Weights of a small transformer language model: RMSNorm before each block.
Each number is 128 + 32 x the weight over its row's rms, rounded and kept within 0 to 255. Layers, rows and columns count from 0. Numbers have three digits each. The size before them is the row's rms in percent of the matrix's.

# layer 8 attention output (transposed), 160x160, rms 0.0425, rows 158-159, columns 0-159
110:101172170153240154158135126142102127125113090130158085118145067118094222166065119135109165075084026131181121128114140120180121161128096132117131076147121158118130141135115171119122152125131186123143180141088134132168162112160125141122117145130153149114133127090189137173117113114098134110107206092141198103097121144146132092136101056179142177158155122130122151145171092127100148098097152111080112148120135177145128133115051169088094151112137136135110113104133178154147182115160105
096:163119189096120180143149180167151080110171181129087138153117113155106144051117134133172175157149111152159097072092100189229187110140154140175111127138129116141114120120126120120178151117140135147134126147108115087140148111115149142124144104114127065110116180155200088140135112134094091139122075105156130132141124122191064032165105146092132159099210161103113138156112183128125124079127130147095168135174086152164146115193119125125081133113168122100129124181155146077109137122094098
# layer 8 attention value, 160x160, rms 0.0613, rows 159, columns 0-159
106:173102137168122154140164102131108111096080114118139107133201121113180122138159116159079082090140152107132071154136109011101143137107117148137147161112135123121177165180173166125183171172107099117096147102096146139158131132159190145101125160148136169168108114138134148153169091080127117092162161116144150152156128153141174068172141128194075092104064093135106236089152119206134143137147128149107118148133105098118114117109103089116166155130195141090132171138090085100097146110124143
# layer 8 MLP gate, 448x160, rms 0.0812, rows 0-12, columns 0-159
094:170052158137118090154121178133110118153129114104106067129198109078158141143116145217088098140096136159122168154135168129092161153153119113102127140168145151085078080112126067118077110174132123118135128145137068191122136161144133110124092144059115096173123122080147121121105115086131108120203090154154106119152138128112105129175142180093116124153155134156118159148156166074075122132156141127139098058084099151055151175156129116180174114121113102221121143151118169150122136132085179
101:096129109157182131176145127091114184115180131129065095149150098028148099170131156164066101140113135133160102106126075105098087150154100113136117131095108107133201110137139189132123198103110147087099207153139099119102155125114157130177097122114144141104128145093169156176112140063088090150079129093173116116086099114126156150133157168126103174141165145152163175145164073133153109150159100084152146097039133142096144137116136067174154113083114135116184134127146086168142116123177149
106:114131129124110142182101138150126105150126123135159121148139117107118130181088056124142163140165089145107099178157132127094110161183135097152172126151130136143149021115196172187183082095132141129143094155197129154095105074081133118104157110115124102074128212178099156137185087174147133054089167088103134140100093142123096213148149144104144179144153097158160109172180141131129087129122119135142090121121127092129127114084115086109152201140125065172132126137096136096116138111129144
101:083137103139155125179131158108209133099078089142144145092111076139108108043153109115174091088154090148138113103144147118126105140126132118153151181120099165084093145174135110112147165080077089194132099099138120081135174076164132124132137142183109159140178099164162121129176113105165141125125093086140118162158108116144108124154113085119151188113129109157069131145104137152178120143120145127198100077128155103169065126185174105181193163151090103108165170127162197177136139173113150
096:148104071106081069125165097170174141160133125109137116088189142075121116243146166120018161096147129158119157143144118163116115091149141085134139155187163127121118154135149146190101060143123189144082129098124093124110152124123141156094133094065174127106168162133188149078154107104135135183158093143117102148111110153140126151131091109129113149144136141167107124121164110159130137171079120124180126138165091113088088157126173174148134109122158160112147157166145162112095055065134151
108:142146122146101089063092142141176169097118137115150066139119142090138145103159119069142113116124168110133141109110139125122200154105107080143104080133133155082084081163063138137037091115131059143107131154132109160058103132114131132206188166154127127137176147174125172170096105115152161149130097138145101140145071153122094135174172129151113134135127147133151087126147128137154148095148136149151172143154177133129161108196083154065136131118091056060108178099162140102101089085070149
091:141149153175113124136200071143126134152092058149118147075142106179112103113154136113096099155139085128174191110144125151123102143103090095108125134176111190128094117188120135114103139123175129113147149115080112087107073120068108186145139085132107136110121123177149110151085156087154147137039144100122152148139096074225155120112163148073171111181144107128169101088189158146186115163185189129153160177160080109133120100106133140121133093061094156110123125143155158116097129130110118
098:113158110182133079140159089145142185105148048100082092145146182137166121134105132113113158192149110119111144099149175064169151119189113124138151129101116162093138158086136167161129153183080086100101102108159155111183166064149130207141158155114100087152129140093130143124142139115149114129171115070130216161111093099107165144194200130153161150145155159166160078108130170163092085121134116135113096139106099138078166124160195119167106130134134109075135121131149143076120122084102128
103:146135136110081105043132119097140093158119093172145118156131101107103172157171172113096128127074136132127114152156136101142197160142118108140139128154142098111180188137160111115101129096113097174098104177151067135082180114106122138189156146160156119135107178168141206169136138097113160164080182129156124112155019093153154160127191094106087149159096116193138136151163149163133103100133194166170133110177129089183088119157086175118122150151145126085119086155165106124150142146112129
098:029158090122136093109102096088102140128107148131069069101113095144127141145155112101126133075100135107126139086115108179139095114100170082106119140154160107162162145156066100139142109159151090109156176144124095098123177151157131131160103159194161172085129142111137112146085137137088129159124086097076098120133123156102143136107119067142081154137096094121212124141125103143122161162181148066150089162111193088190136121192165136162104156070174119116195140175133148071092076119114112
089:102095081128043127100144145103106208188069132153150102082109109115087128181120081097124104145084074104186094082144140149129175111132131193155137097146113137160161086165116154112079153156118084109068130146135137196047186167101142100166154131149115180130097053025141153122098132160159118127111110133164113090127099150098179165120125134154078133117111140157150110105097072107097060167127110083150129126108157135117150126145117128105138149112108087136133119145134080115131158129113121
098:112058196153131160115179156064087160167151089127086121132145076115159134119128135057133129127136102107169220158116130116141153086134067109092144163170120121164140157164136110105093119115124100106108205089111126161124112090117084129141133146117162082142156181066171143139136145106091051121069158128153130101039155153111059084142116150141096145116134156161161137107143135149115112133165142078103156091172080094134128165171130157189115094138150144111119143069171150119160100093117108
106:050140120141114128110082085160173086137137148134087206129159085156123156146101095126107117190132093135140083148117078130125127121100123115131112212123093086166113129114088178139158151139197077160083117152176092161140135159066123125094116140161088193128156149143156079132075098137173119129118107064077173080125132179182119136113126125105051165158139129151148115123123141114091075152146165093163161112103119125130158061142129178101132168109179101164131153111149070140104157170158146
# layer 8 MLP up, 448x160, rms 0.0773, rows 0-12, columns 0-159
102:135078114167136109086146154120127132167128133063085097122162120123130162082128155207068142162088148157123150163127129065129082117165169115141138132125105203130128116076098099138136131108107119187078150141134115145114131156150074156163133101109111114123104092126094085145113131136181101193163111117144139106096119143087136117106145100088121128168076134088105105165155138134104107109098131103116093071120107183050130170197124074163128136090108102052153098112108232108116039109140150
098:211186126126143094126142186129138164182115151161107136101079150100114124136137160128158149154119158086153136079089170075128103152107133131137056080169173094087146159114108073130132047118090074135129153130172166157096161085129128161156150114114135113165146173153177164119100142173152090117122138127135135097089099146047173153093131119088157132108060131144201079099128152147154148108096099118109136143165116044174111149175114093114120146100093169066088164146103116132130114107159159
111:094118119171106123099090080121193136103126137090140074112105163102142115146137080140097132150109209169065146141071088161127135143112078152098171127208071103130123118098094110121106156084139123130044129137083131098107115121108104126131124125134128125144142145089199128139102131128168093128145140119203159116154098151077158114126067146131083114118161133142151077052111149149129125111179084094133147164144112118146161086153041153166065138055166116089103125084106138105182096161116106
105:141108126064196181106087108113136107111048070089105177101150140147153110129117145145121151109140089156188135185123157129111097110121091160096124127130116130121180175134081116093161202122064072139123108135136088131153181123130215178090146108106104161097065130132131141117167118080090096184136137100155133082113151153158088090115104140017126119065133153181088140126144132152091126095167096170126177152114096123136109164112103136131126085130147148159152133156150113125130165169174137
097:167103201144127121127101130093053114110158142079084086115126120111132117121097103155151082176079133057194132131155121139138083155068131098099126152115109139147123128150167152133122146106094090175203136161148097192169057124169075122114119133128127107107089168115117101124114162081126118081097140046151093098135108114113077153119166165127072133099085059094117139123091114111109136138168108144117108142138168122167121188125067135137131174149074156143174135145051118128083171122154173
108:113141156164112145066103147167155118090167133059088173145191093130115141125155170153075120135107110152127137083145114122065116119110085153078121186096114133162181146127122157131146123162165184075162185096132138128133086197079099114183063138085139134185126145157159158155210121137125162191133120167179072086139154070115183093104108158152142079147141098129131167115124158171122064165171163091116182114113146145116135142128151113111128099133152149165087083101137103147142140136118099
097:084084148130137104040140179175110112110121134138131108100063155120157115116104144168153168138116141124074182105127104174138188141147200123106106124156115103135155131131141133081153116103079145145068087160121164073119152128094109122174114126137178148115136128141115093167081099129116125139139140180167094104101132102057128042124106060125117082129050144129128151107111139163164118151098145166114135123137052134101158106166146125131132135049117167116158184116119135128231155115166083
102:087102105155106147110174127065109153179074093129119123112118149163102142056132106172147141124107123128142112097126091127120088086078145102155180167124135143118180116150112175116189110058135146120136153146139099133089105151146118050131125112196129128158081104137161121127121126167159163173074217159100133087143130149067129073094065126102090133166069102085169170146132124123184119106120137080225154163149171143139080101103139111084145138094116122113145187131133102102151096150148106
102:153105142126091141123146153154152165130166176116154119081081100084054168150177182155106084118094166118134092166140133137106097162113147121133094156098105109131138169148146111110133100144081170097054134179080118084090073156091145065147089102138201076159186158147176168172180208104174145162102082148144119084112164088102156112131159130110141126132165128107103113157137170176073122067113130116086132099074173091108175107194123120142145108151149120141096140137130156094144111142133131
099:116142129126086134136174155172158155120147153123161110098094116051132099084137117103129097216125163167186129115116173150135220096128156200115064139073144143104120114133153148103119119134099067112119109143160086141129133126130100110154135110123193101134110107075147172113133038123152095119144077116156159088153143161071133102171173144131139154215113154111139107095122122099130127062082127087105168141176089148099118089150114100102131158146165073122132144146141069180193141118138145
084:137131085102113166125154132112128160184092146101152112112139160136108178172095127105169114137107065142142105112126090156114129103159123195149096098140091127148144062180158126097100129058131130147040107104100155146083190167104165108155076097121119178137105067032111150091105135120176121083153114158166153141166140113123178160116074135134089090149147137107119110108048141063105098164113117092095088108143141173111145118126127169104089141173094089167173118093092096110095132180155124
096:087199073132130117134094096128150156130107125169152119104110114102122078173171072143096132109106138183166047123136171127159133182130151116185155073129137160113151130147077175139121166138120143094136057177165068127104126137108156163142131164119043142135102114130121104166073081174145188107152168148131116099181075119111158106123174118153142139126144066129108121136102074146148109129103108177211138174111135107140146092110144070062157141110129074168116177150085118120137164098125103
104:189135104136086110106118181111063104135139159078084074147152156101095150114133182118154111093121131066189123103176116157130090145053128104123145107172142191145116161100139087163109161191108151128107209122145124089161101129176146124118070149140099113068179123082099078134106109117105122142082124077179073087145096123122131157129108142121079122147152109162180102110089114134105139139142099052157068133142136163117127115125186085125157086138082120182088146143160171136110179101143129
# layer 8 MLP down (transposed), 448x160, rms 0.0717, rows 0-11, columns 0-159
102:174150067135248131133091140122146118175103113097127153118077228110162196125079123125113119118173132131080130100071067116110122155136165134123115149108124153124051164131140133132079089086096112157064129080084146091135111124155169155122128141148125164127144094093107120117104105120190125208081088150166108151117137139150139121111175116097105144130051138081125148150079126140154115159140117108134092088135125119144081128128153202138095087106155195085151147119137094136100123122145166
097:118126172153117158143180118105167125126156140133132146175116139118141128163144170154104104070104137158158094111169102117181083108135077085145144111128085118153187143169148090218113186124130096085149134109130150152064116148067097122184092137084144120178185134171171135187094115107133097131113111094121154172100115077094148114095120103154154155190141121099172153160115104145108121095137146105087130069093143188084153194135144081105177092116057168152159063165097086150114126101127116
110:079133114149112105135157109111092121122096114116106094165163053066084227116138163095133056142083120081160124115104159121148139087164170122160099080102074088161071090143175087095137104147120121177161068111163142140139114112125147172090112118140165099120090165171142149154178127102119075080077126141099127155094105181194146139148218122117179124182180122139130152135148149113110142133116146116156117120167139144137080108125105123140121119087105177112123150206115124073083130111099132
103:102155162114121127096093174128168144066091151073113141151117098110078114144116111121108085107170159128140151103073146193137148156163097136177158174171105169106136131101162161161145086107137133134176180081106103126164135150152118110119102118095179129145161141134126134171139108136164133206100121182155166102089180063089113111106061173157109122121107118139052159178115147197091177118100162102156120104086109092123118177164091126148172124060154140134068161084120086161172156131147162
095:124119103106106108129101080067125135148077135160144130104134149156110113158139111172080145133130131099129146088113099147136128199175179162108113085096149132175163165123130210132091102152117135125112110139122119164111192198119123149092109064092130144118093133115136136122116096074130155126148087128205177124080168079096079115104111107076135108121133121123148159145183128147188192174053175091157109143197109157106136108136210125100167097169167155052109158161140145136180108131115118
107:111154168164077123118061158139154105147166092116100106150128099125128168160169171142117136093105079137103112080119104159199141108151097142149116135132085128129141163107123107083099104152086223096135166123128119098155104123090114106121134073124173129166163144190130111113178137077139125149155124185192054116070118133100074145087147167210167147146122131114128099137176080200127085147178138139107162111115147087139167069150083129162119103171147119103078140118111092087134112130121062
097:133202185125096192131159136080089116120130136076140134171139118124144066133091079131111106104095036180115102124132155127109107132145074122141125159133172143151179112132123140144159143206159142101133172122133139129138110117123114147198177098066089134129170138117137172126175132144132135135104089141180097141170116039110153210166144135083135176167096157124113140107151127156130092138074186139113107076116097093053097102156167103156116141176182105100148097118136129154141125082154094
102:155162128092041142135119120092160173202117197164150134112138072124073084135136141151093162100154154141142099101117112131115088107043151129131150119126133136129143088146184123139175118075154182110130182141121102130062106117169116062146073059132126138100084128155136146155152099160129114145081161160134079109136136194152150123110037116193105138103118050126171135120111096148170129128132173139110143154181117069128130120143120106102133153122131072175162113140116125134179076091113120
108:150123177075052174110137131130110110132131131148101114067104116094136150111131175129126104111029101067098111124114109123155146131100141141151095122100073115177092141128136106132105109148103197104136146134061100121152091156110152091131137062154175098167160125179185169199117121100155107196084139131185164097080165086109128133160212119086133094140141157170126125144139191132161129107106154131109132138165139082144174116134093161144101102113183127085067199128124146121135125112160099
097:108132113152053114119164087097096162118151116116088130068144094166117239136151127117169158094141132089183115102152124158114211169054196104059098110150144136123157135153125122175177112112166109106101116094151072121140151165115149117164089145147135114100110100047137059143159155150119118150118115070142131145138152116126140118152112112118121132121098049103144158094131127102115124190120138100100138147163180086153096126137104100113130162069137113105181086148099149089109082129199100
080:130088112071234155129175090133150188117142139112061118154109149159143049153124102125138158104108134122077105111147065169148123159119134134129117114091102116121074147152122119115112097159152110140133133114120144109145117150150117140091119058126103139100075157182208101093140082114171149080112090129119172080170137116147187115121115144117172137078200145127083122186073133112117174062117096151090132151111081123091058127098107075132103113106107163149089091104141183100127150118156163
098:061160109122168097120158116169073118138098156176110077143132035072093025098123120150121014112136116129147142166176147103134129118117131075176172094120128160133146141176123174131111176130118145105083107108114082097084104106168102154119176128114145142121196153146128105148112135163111149175108158127151151074111139119091056069146168097192161187151119154141103129134126114152111065101117100156142197098135127114153158137133121138139128135092142128161140135152158068107126146125117146